{"num_hidden_layers": 8, "hidden_size": 128, "num_attention_heads": 8, "num_key_value_heads": 1, "head_dim": 32, "intermediate_size": 1024, "vocab_size": 2892, "hidden_act": "tanh_gelu", "norm": "rmsnorm", "norm_place": "pre", "norm_eps": 1e-05, "positions": "rope", "rope_theta": 10000.0, "rope_fraction": 0.5, "qk_norm": false, "attn_scale": 0.177, "bias": "none", "tie_word_embeddings": false, "parallel_block": false, "init": "trunc", "init_std_qkv": 0.0743, "init_std_o": 0.0, "init_std_up": 0.0743, "init_std_down": 0.0, "optimizer": "soap_variant", "learning_rate": 0.00711, "beta1": 0.95, "beta2": 0.99, "weight_decay": 0.083, "lr_head": 0.00855, "max_grad_norm": 1.0, "warmup_steps": 200, "schedule": "wsd", "decay_fraction": 0.846, "decay_shape": "linear", "final_lr_fraction": 0.0, "batch_tokens": 32768, "max_seq_len": 256, "doc_mask": true, "train_tokens": 156000000, "max_steps": 4761, "dataset": "wikipedia_en"}
Each number is 128 + 32 x the weight over the matrix's rms, rounded and kept within 0 to 255. Layers, rows and columns count from 0.

# layer 3 MLP down, 128x1024, rms 0.216, rows 51-127, columns 896-959
[[182 143 121 178 130 147 152 144  93 136 138 121 124 138 117  63 118 132 115 171 139  94 195 104  86 111  85  94  98 128 143 102 139 111 135 130  80 106 131 103 159 129 149  61 123 142 169  98 163 101 105 152 138 111 146 141 114 122 115 149 129 169 113 199]
 [120 142 157  77 101 116 201 143  86 185 122 145 133 148 106 119 151  63 136  86 161 118 110 108 165 139 153 152  96 149 118 143 135 159 150 178 119 111  64 116 104 101 156 121  86  99 131 131 134  83 131 141 104 101 102 135 120 127 122  74 130  94 126  34]
 [188 131 152 117 112 109 155 163  99 123 158 111 125 147 129 129  93 144 145  89 150  92 134 169 196 127 145 101 100  89 139 108  93 132 136 145 115 111  90 162 113 194 153 123 160 152 131  83 108  67 120 117 106 171 128 116 156 119 174 160 155 179 130 118]
 [148  58 134 119 125  67 151 162  93 134 132 100  90  84 151 115 135 164 141 118  99 116 128 148 150 130 142 131 159 127  96 151 214  99 146 169 150 103 135 118 152  92 148 109 131  72 150 116  88 161 179 106 140 114 118 178 132 122 125  41 164 123 131 138]
 [122 165 107  79 146 126 179 155 158 176 143  67 160 170 154 115 128  81 119 103  80 157 138 112 152 131 148 201 137 116 153 107 140 142 115 166  76 111 138 137 144 102 106 165 133  94  91 122 185 116  73 173  80 115 138 142 147 129 183 115  86 108 126 113]
 [139 163 158 158 147 139 170 134 116 175 161  87 147 100 144 129 155 127 184 135 170 113 133 139 108  93 103 138  76  60 142 107 117 105 143 158 147  88 177 122 107 107 109  53 116 113 155 146  78 107 145 142 158 118 130 145 190 147 167 118 103 134 122  93]
 [131  96  97 127 115 100 128 145 142 138 126 105 142 151 101 137 136 140 121 174 164 158  96 198 156  85  66 117 170 165  81 145 145  91 174 160 113 141 112 106 143  75 106 113 134 100  83 148 147  83 137 124 124  56 110 108 110 134  86 131 109  97 122 156]
 [126  87 126 105 143 105 148 118 105 110 103 155 117 120 149 179 114 150 143  95  93 111  94 107 138 134  93  94 191  81 141 117 141 169 131  96 109  96 137 105  91 108  86 149  55 148 190 131 124 137 115 104 136 139 140  91 165 156 135  90 117 164 137 106]
 [ 75 135 109 100 170 149 102 134 160 121 132  95 150 168 136  84 130 163  84 126 113 143 135 160 112 101  86 139  72 132 171 148 113 135 177 110 127 130 155  96 155  97 171  73 173 137 141  62 103 125 207  86  65 107  72 118 210 108  97 117 151 115 121 105]
 [ 88 165 110 141 149  98 147 124 178 127  77 110 135 136 132  96 124 119 122  65 130 125 170 143  79 144  66 147  95 138 132 114 141  86 124 147 129 137  89 189  69  73 142 108 127 150 169 130 111 134 115  94 131 111 144 183 141 112  69 131 119 188 167 123]
 [136 192 173 141  98 168 176 145 100 126 178 145 177 155 167 148  60 166 110 171 126 185  86 147 181 110 105 112  60 146 110  74 155 100  87 125 124  97 108 158 164 115 126 138 216 164 169 168 137 193 134  98 115 172 142 138 108 114 141 116 127 100 140 118]
 [145 175 105 144  86 153 175 130 110 182 134 127 152 110 139 145  27  81 149 119 137 140 197 104 132 144 114 129 118 160 128 115  98 139  68 153 113 145 148 157 150 160 173 218 174  93 162 165 127  58 161  64 115 134 155 137 148 128  87 152 127 146 119 150]
 [147 105 125 127  64 138 139  74 129 100 119 102 155 127  83 131 153 135 131 128 143 126 136 128 139  52 147 139 114 185 129 101 114 162 106 151 111  82 129 161 170 144 153 137  94 102 154 136 146  97  71  70 136 173  73 116 134 116 101 150 129 102 117  93]
 [137  87 147 133 169 101 131 121 146 133 152 141 116 175 142 157  99 129 100 109  47 141 129 100 140 124 115  90 118  74 191 142 102 138 165 160 136 108 143 148 149 129 178 103 143 102 210  86 100 135 183 181 122 157 105  49 106 115 111 172 118 128  82 125]
 [127 145 126  61 139 138 192 117 125 160  60  93 117 115 100  96 132 144 144 145 129 110 129 145 121 129 135 107 166 111 103 119 144 140 140 143 128  78 132 151 183 132 159 157 120 116 102 172  65 134 109  98 166 167 152 134 114 124  78 114 119 167 127  68]
 [133 162 139  93 111 124 171 155 149 122 139 125 139 124 148 108 130 161 180  76  50 125 143  55 113 140 104 105  73 117 170 117  81  97 143 187  88 164 104 136 162 126 152 183 107 110 132 159  64  92 114 172 139 146 125 114 119 101 114 103 159  77 138 124]
 [159 161 113 139 117 107 163 216 134 203 138 153 118 150 172 109 121  98 113 119 160 101 113 102 130 117 144 128 106 121 109 184 115  93  97 148 119 142 163 148  85 123  96 146 145 110  99  84  68  73 162 157 168 223 101 104 165 128 138 155 137  73 114 134]
 [128 173 157  95 187 126 173  90 152 136 214  91 146 142  61 121  99 137 108 131  81  90  86 152 154 160 172 168 163 152 125 102  83 118 138  92 151 129 185 108 109 101 136 124  94  96 134 141 184 151 138 180 122  49 159  71 119 184 154 150 119  79  83 135]
 [127 156 177  93 134 116 100 114 107  76 102 156 105 125 102 160 138 196 185  88 114 123 195 171 119  81 153 170  96 114 105  76 140 134 116 132 150 150 102 179 138  87 146 173 147 138 136 104 117  85  98 152 109 153 128  81  46 135 120 151 147 113 117 111]
 [ 87 151 177 145 177  84 193  93 164 144  91 135 131 167 117 129 140 128 101 106 158 208 140 168 120  83 109 153 123 127 138 165 105  82 136  68 110 100 131  76 116 158 119  99 148 100  86 137 107 132 146 114 147 144 176 167 156 131 193 101 133 149  70  95]
 [127 119 151  95 128 182 122 172 154 132 140 164 130 116 185 152 112 108 118 123 134 122  90 124 142 148 117 139 105 126 136 152 125 124 121 130 126 136 129 154 124 110 117 114 188  91 138  71 114 159 165 136 134 196 119 135 208 128 122 104 107 117 163 140]
 [129  80 106 149 166 178 130 151 152 125 147 179 166  67 117 108 126 127  91 173 178 135 139  85  90 176 124 128  53 114 139 167 133  84 120  65 154 117  82 122 130 112 156 124  94  85 117 107 104 125 129 127 126 156 110 130 148 130 148  99 142 116 209 131]
 [148  79 109 128 114 119  87 112  82  82  80 168 157 182  99  82 176 139 139 137  86 143 145 108 119 157 153 112 138 126 112 163 174  95 149 164 130  73 122 121 152 135 124 160 119 158 130 123 109 117 157 141 107  89 177 188 105 123 144 143  72 108  73 144]
 [132  66  81 144 153 130 109 132 103 211 128 144 149 175 127 160 128 114 155  94  70 158 168 117  78 136 173  70 134 127 193 112  57 141  89  46  81  78 103 146 125  80 181 109 158 124  93  94 133 141 131 100 138  97 115 154 119  97 132 130 176 130 152 128]
 [142 186 149 103 103 105 171 176 128 122  96 110 144 127 145 120 104 165 122 125 160 103  91 135 140 137 138 143 143 145 184 167 164 129 160 118 126 108  92  50 117 113 123 117 106 148  83  68 113 179 153  99 129 108  46 105 128 116 145 151 144 164 118 106]
 [161 160 180 130 127 129 158 211 159 109  99 115 143  82 148  94  69 154 158 120 110 118 136 152  61 133 106 113 168 137 136  70 160 114 138 109 140 177 130 140 175 150 113 180 140 105 138 167 127 171  82 105 129 103 136  95  99 133 134  76 145 164 138 115]
 [ 88 152  95  95 100 106 107  81 109 111 109 107  95 156 195 124 143 132 182 125 149 135  87 177 124  98  62 112 126 165 150 205 126 178 112 112 194 179 152 129  97 113  86 173 122 122 131 168 159  96  81 146 109 151  82 120 175 107 117 106  96 140  47 108]
 [ 86 198 134 135 109 103  91  87 173 142 160 121 121 161 103  99 155 109 159  96 148 151 144 125 153 155 125 172 102 110 158 152 127 117 126 111 175 125  46 109 117 160 198 131 131 130  60 132 182  68 167 135 154 118 139  66 108  88 145 114 147  84 158 107]
 [132 135 133 121 106  61  95 137 143  93 149 169 112 159 153  82 145  97 135 133 146  99  86 109 180  85 127 171 169 131 121 143 157 116  88 110 104  83 123 125 164 151 157  71  94 163 121 168 163 162  93 153  99 122  79 141  93  86 141 152 113 158 108 120]
 [119 138 155 163 154 149 174 155 173 130  94 127  69 150 154 154 117 173  93 155 138 130 119 138 171 108 126 206 199 147 187 163 158 148  81 164 151  86 140  95 116 113  59 129 187 135 128 125 162 143 115 135 182  95 116 144 118 130 163 120 157 105 119 104]
 [124 131  95 140 112 101 136 113 157 143 146 118  64 152 118 131 133 125 165 113 112 151  88 154 130 183  39 170 119 165 189 119 151 164  82 157  88 107  77 159 109 121  97 144 144  68  82 173  58 152  83 125  79  81  88 155 140 131 164 145 151  75 133  89]
 [120 110 143 126 108 172 119 143  49 131 107 122  72 103 143 167 154 157 128 101 127  97 138 167 108 146 154 148 119 103 115 150 166 132 110 145 158 105 108 109 128 143 130  95  77 146 102 121  92 158  98 135 137 163 107 145  87 133 161 110  78 121 108 112]
 [133  89 128  79 139  92 147 107  75 168 113 180 174 140  57 141 150 198 129 162  92 102 105 126 135 157 123 143  61 136  80 152 212 108 170  98 116 156 170 159 129 132 167 183 134 121 115 122  99 140 127  80  86 130 135  68 115 139 126 116 111 124 116 150]
 [ 86 107 147 115 232 147 109  71  42 156 179 113 109 116  93 187 137  89 130 137  83 130 155 142 195 105 138 124  98  86 145 107 146 192 159 175  77  41 105 103 101 135 171 134  67 117 166  69 113 148 109  60 126 115 198 128 112 111 140 113 168  89 113 153]
 [142 102 106 157 153 104 139 153  87 105 138 106  81 194 136 137 129 141 123 132 179 151 112  94 113  81 111 161 133 113 126 168 146 121 163 173 153 101  84  69 153 225 152  87 171 135 121  48 137  79 188 158 125 110 155 166 147 106 111 141 126 149 131  90]
 [139 136 154 183  53 138 109 153 131  98 165 162 135 148 198  82 187 168 142  61 121 149 127 118 183  95 107 131 113  77 122 109 102 167 134 160 141 126 119 111 132 146 126 109 164 130 113  86 131 142 163 160  71 139  41 128 122 125  48 114  71 113 127 109]
 [178  83 150 122 141  88 165 135  81 127 153  92 184 106 104 142 151 119 135 156 112 126 143  95  74 129 134 153  63 133 167 143 192 191 129 152 123  71 122  93 168 133 133 110 126 127 130 112 122 150 143 121 138 163 150 130 148 103 115 131 119 107 124 120]
 [ 93 141 102  99 157 120 142 153 132 109 194 142 158 106 145  69 173 149 124  81 132 170 148  67 106 128 166 118  91 162 143 108 117  92 161  99 154 162 191 143 120 112  74  86 137 131 111 183 168 132 124 124 134 124 126  49  91  56 127 106 130 112 124 145]
 [158 145  99 146 143 127 102 119 108  72 160 147 105 156 153  79 135 109 128 131 126 153 134 123 149 181  53 103 173  93 156 128  96 137 121 113 108 183  89 125 168 151 135 152  76 144  83  91 153 160 149 149 148  75 118 110 106 162 125 135 103 100 154 122]
 [127  93 127 126 128 116 103 157 120 160 146 105 121 118 151  98 151  92 128 125 117 106 142 121 146  92 104 154 135 124 118 171 112 114 122 116  82 130 114 133 184 148 106 141 120  99  96 183 172  78  91  92  98  95 129 170  80 159 104  93 110 144  96 139]
 [124 134 134 114 118 202 125 160  67 126 134 120 144 151 128 147 137 105 122 117  62 125  73 176  95 105 121 111 207  90 123 117 173 129  44 126 120 137 157 170 107 151 172 102 102 127 103  82 178 186  65 128 146 157 210 112 105 143 105 150 135 135  72 166]
 [178 134 138 172 141 147 136 175 200 133 107 154 162 107  98 128 181 128 130  81 147 117 151 149 179 119  80 159 105 188 141 145 144 128  99 110 174 197 129 161 110 137 163 178 166 157 126 105 143 156  93 151 130 171 152 145  85 107 171 166 165  66 168 156]
 [124 144 179 164 119 149 165 141  74 124 133 157 137 167 179 161  94 168 128 140 174 163 148 157  84  79 123  56 129 155 101 147 150 122 170 146  80 113 120  94 151 166  60 125 131 181 125 110  85 132 118 129 120  37 157 161 124 132  78 141 177 156 157 184]
 [176 116 141 146 138 133 166 140 147 106 154 147 130 113 105 145 124 143  99 186  91 137 150 142 157 142 124  95 166 169  99 127  77  81 122 157 144 129 135 111 151 161 158  92 130 184 113  83 120 139 117 131 126 132 136 159 114 142 156  78  63 159 168  73]
 [100  91 118 164 140  91 132 175 144 108 123 125 172 130 155 144 171 140  95 123 117  68  72 134 178 120  88 168 130 141 134 102 168 108 137 176  75  89 122 138 165 122 188 122 128  98 118 114  68 133 114 119 159 110 178  69 122 125  85 127 144  93 135 146]
 [163 101 115 130 147 110 159 158 112  92 143 134 149 138 107 155 104 142 137 117  83  51 120 105 173 170 117 134  64 132 134 159 132 147 147 175 124 191 127 127  78 156 126 108  99 138 126 117 120 144 168 124 158 100  96 164  55 153 117 162 136  77 161  77]
 [ 89 107 119 137 155 139 134 170  78 112 100 108 157 120 106 129 136  94 177 140 109 195 148 122  67 156 120 173  93 122 161 106 151  75 120 114 149 114 102  99 147  92 162  91 115 101 137 102 171 101 100 128 120  95 121  73 105 162 136 153 104  80  60  75]
 [103 153 145 167 140 156 147 172 109 138  56 130 138 123 177 142 126 133 111 128  65 113 172 138 120 123  68  78 143 162 208 139 113 114 120  99 148 180 108  85  96 136 124 154 164 104  94 108 135 157 132 136 150 107 138 150  60 132 102  98 122 182 169 175]
 [160 105 155 120  89 115 105 163 161 181 115 109 156  86 143 117 155 171 170  90 165 104 112  83 154 206 139  99 175 134 130 140 156 175  99 114 120 101 141  94 128 129 131 122 151 197 106  85 136  90 158 146 120  66 111 165 170 191 131 113 127 164 118  68]
 [162 147 148 100 115 153 136 133  98  98 120  78 174 186  95 145  98 150 126 144 129  68  99 109 176 130 164 101 121 154  90  89 158  99 103 111 127 129 104 139 152  88 122  91  99  87 131 166 176  90  42 114 136 112  78 169 102 108  65 159 171 115 174 130]
 [179 153 186 114 130  89 115  75  89 112 122 114 129 116 125  95 143  84 129 105 107 123 139 108 150 100 119 131 224 124 157 124 147 166 127 148 145 196  95 104  82 160 137 165  95 109 105 146  90 149 138 195 151 110 120 110 174 109 177 131 190 115 114  88]
 [136  72 135 107 149 123 150 165 130 116 114 114 123 149 193 109 118 169 141 157 131 185 130  90 108 144 114  96  68 178 129  60 125 110 120 195 143 140 130 164  82 121 150 167 173 118  65 126 220 174 145 113  78 120 135 160  52  85 127 121 129 170 183 115]
 [ 99 151 132 121 143 156 122  74 140 109 170  73 126 132  79 147 132 106 198 139 120  83  48  95 116  72 138 159 137  96  87  99 156 104 109 119 123  79  97 170  78  84 194  87  87  88 120 107  95  95  73 114 170  89 144 119 192 104 120 155 121 144 229 116]
 [128 181 144 176  80 153 130 141 133 119 147 117  96 135 123 140  72 106 123 136 114 106  91 133 109 110 120  84 107  65  62 126  76  88 125  87 147 139 121  92 128 131 127 114  73 109 126 122 135 115 128 108 144 196 177 108  60  79 151 141 121  90 149 162]
 [171 110 108  93 115 119 176 118  79 102 130 175 114 122 173 102  89 168  58 109  98  83 135 106 135 123  97  98 104  86 169 113 130 122 112  85 187 102  96 167 145  90 149 197 132 200 121 198 136 100 138 121 163 133 106 163 119 147  88 171  78 186  72 178]
 [159 121 110 185 140 131 162  99 116 162 137 147 137 121 125 110 110 155 115 136 145 112 126 155 106 128 113 136  57 199 130 131 129 120 110 110  84  92 145 121 104 114 123 159  77 137  74 185 132 113 127 147  87 109 113 122  91 132  71 134 118 125 144 115]
 [127  91 118 102  86  72 105 126 136 168 141 124 105 126  93 122  89 162 105 131 173 104 125 145 113 166 118 152 155 151 126 136 119 134 115  60 141  81 146 123 105 105 118 128 129 149 182  41 161  93  87 132 142  53  96 143 150 140 101 136 109 120 163 154]
 [125 117 128 132 152  93 134 139 108 132 129 150 160 179 123 108 119 170 214 174  83  98 161 119 136 103 143 158 144 146 138 201 160 103 161  92 141 153 165 158 113 102 106 171 188 106 136  89 129 135 153 157  68 154  78 120 132 100  86  56 144 164 115 117]
 [101  89 101 134  85 133 139 143  85 151 103 164 102  85 174 175  81 134 110 133 173  93 140 183 127 134 163 144 203  83  94  97 195  98 109 113 125 101 135 155 104 178 138 133 163 147 120  87 159  94  64 131 146 145  86 170 129 142 110  99  53 126 171 103]
 [124 141 131  79 126 149 119 144 134 137 158  92  99  92  79 108 113 165 126 158 107 132  95 132 101  57 154 110 126 150 148 115 109 146 152 155  95  82 126 110 136  60 155 149 157 160 157 113 148 167 117 116 103  80  67 116 168 113 104 129 151 139 138  99]
 [119  87 106 140 138 201 139 176 130 121 157 102 121 164 141 177  75 142 137 165 108  82  54 123 127 115 117 180  99 154 114 137 139 124 104 103  95 139 144 126 133  64 170  95 146 134 143 120 157 190 107 121 137  87 176 114 139  90  71  96 124 145 147 168]
 [127  81 108 126 169  66 114 168 131  90 159  94 140 137 157 140 150 105 132  90 150 118  90 120  96 118 140 175 107  82  97 157 172 111 125  93  97  73 143 115 114 179 119 129 138 120 138  96  97  96 127 147 139 150 132 140  86 136  93  87 147 156 110 134]
 [111  69 141 136 135 123 131 150 214 128  88  85 148 182  98 151 119 108  80 120 109  97  81 127 130  89 159 137 122 162 147 190 167 120 106  86  84 181 122 139 122  96 170  63  93 141 123 185 142 120  96 107 100 132 184 128 101 151 221 172 134  94 195 138]
 [112 110 146  97 126 150  72 145 131 150 174 106  89 116 121 164 136 186 165 107 106 127 143  77 102 130 171  97 221 116  88 136 126 129 146 135 112 130 149  64 133 153 129 196 183 109 185 177 143 134  82 155 126 141 190 116 105  99 132 130  75 195 149  95]
 [ 83 136 121 157 106 152 101 101 157 153  75 141 189  81 135 127  76 138 156 115 138 148 145 138 116  82 138 192 134 147 117 175 142 105 118 140 130 144 100 109 108 115 128 157 104 158 163 143 115 124 131 171 155 135  83 181 127 145  87  38 151 102  56 163]
 [135 114 106 122 133 130 121 106 146 110 144 149 120 144 117 119 105  45  83 160  74 148 160 136  93 164 144 152 163 125 105 170 118 101 149 137  97 117 143 136 131 110 161  86 144 127 134 121 128 126 104 172 121 147 179 125 142 104 158 146 140 111 164 154]
 [141 135 152 128 155 169 122 101 184 118 119 111 115 110 145 113 146 168 110 121 210 144 121  75 200 107 144 129 149 101 166 114 149  78 123  75 160 175  71 174 176 149 150 185 209 149 126 151 144  75  53 142 134 176 176  36 151 109 162 153 146 173 135 151]
 [108 152  78 156 163 118 166 119 121 107 151 143  88  68 131 108 150 114 209 115 154 171 112  68  87 118 155 121 147 150 138 101 120 135 128  94 100 145 126 143 137 122 127 160 141 112 157 150  91 164 116 149 108 135 176 171  88 102 141 135 151 167  84  85]
 [102 139 100 120 130 147  92 124 143 147  59 144 177  78 105 113 147 122  98  91  93 130 152 114 198  95 167 192 162  88 114 199 144 128 147 103 171  89  48 136 132 147 121 119 113  90 122 140 166 136 122 174 142 122 137 117 145 136 134  96 136 150 140 113]
 [158 107 111  73 106 147 119 179 148 169  94 134 165 158  96  85 147 130 162 213  83 123  99 229  96 159 175 141  79 214 109  80 200 157 124  74 107 155 126 140 151  76 145 184 103  97 115 193 195 144  74 186 101 139 114  79  90 171 118 110 136 127 120 129]
 [154 162 136  98 175 132 134 157  96  78  94  79 126 153 109 106  88 118 128 183 140 102 124 136 117 135 197 154 152 130 174  75 122  96 137 162 113  72 132 163 101 123 105 130 108 126  72 138 127 127 109  97  70  89 135 108 103 127  75  58 139  94 150 138]
 [125 148  93 165 134 206 102 135 133 113 139 115 101 150 141 128 102 117 117 171 157 136 100  90 121 142 117 156  87 102  79  89 131 169 124 136 155 111 103  89 145 147 172  83 134 103 180 108 176 127 119 130 138  97 129 154 140  94 149 170 192 118  87 100]
 [128 149 143 121 110 105 145 122 163 103 148 123 157 108  72  74 150 132 193 125 109 125 150 168 134 116 155 131 132 163 132 113 105 108 182  99 139 135  75 118 198 135 150 137 141 176 158 118  86 106 198 163 157  83 105 174 104 164 136 117  84 151  99  87]
 [120 114  97 116 164 143 125 164 122  99 113 160 190 108 134 116 142 145 133 156  98 135 154 156 101  65 147 173  81 163 162 104  55  84  99 186  93 104 108 112 140 118 160 104 132 122 141 127 132 185 103 113 155 110 161 255 152 153 183 130 155 103 114 156]
 [151 147 100 155 155  87  86  62 133 174 110 119 158 170 179 124 151 125 166 109  66 115 103 166 154 157 158 202 169 115  47  93 145 150 137 139 112 127 188 136 141 124  88 113  73 142 126  94 154 105 122  99 104 100  78 147 116 185 120 124  84  98 154 139]
 [168  65 133 156 185 123 161 165 123 135 143 131 145 183 150  93 131 175 150 120 120 120 137 230 129 113 155  56 167 106 166 162 155 144 143 101 198 140 163 137  87 172 172 189 144 143 168  83 174 143 134 108 136 151 159  94 115 108 150  81 115 197  85 139]
 [102  89 158 133 116 111 120 132 117 113 103  64 149 126 165 152  91 136 134 122 105 115 175 136 169 158  63 151 151  98 138 186 130 172  97 125 140 126 140 149 111 158  73 149 192 131 165 113 118 148 122 169 131 163 106 113 162 135 159 107 119 124 133 155]]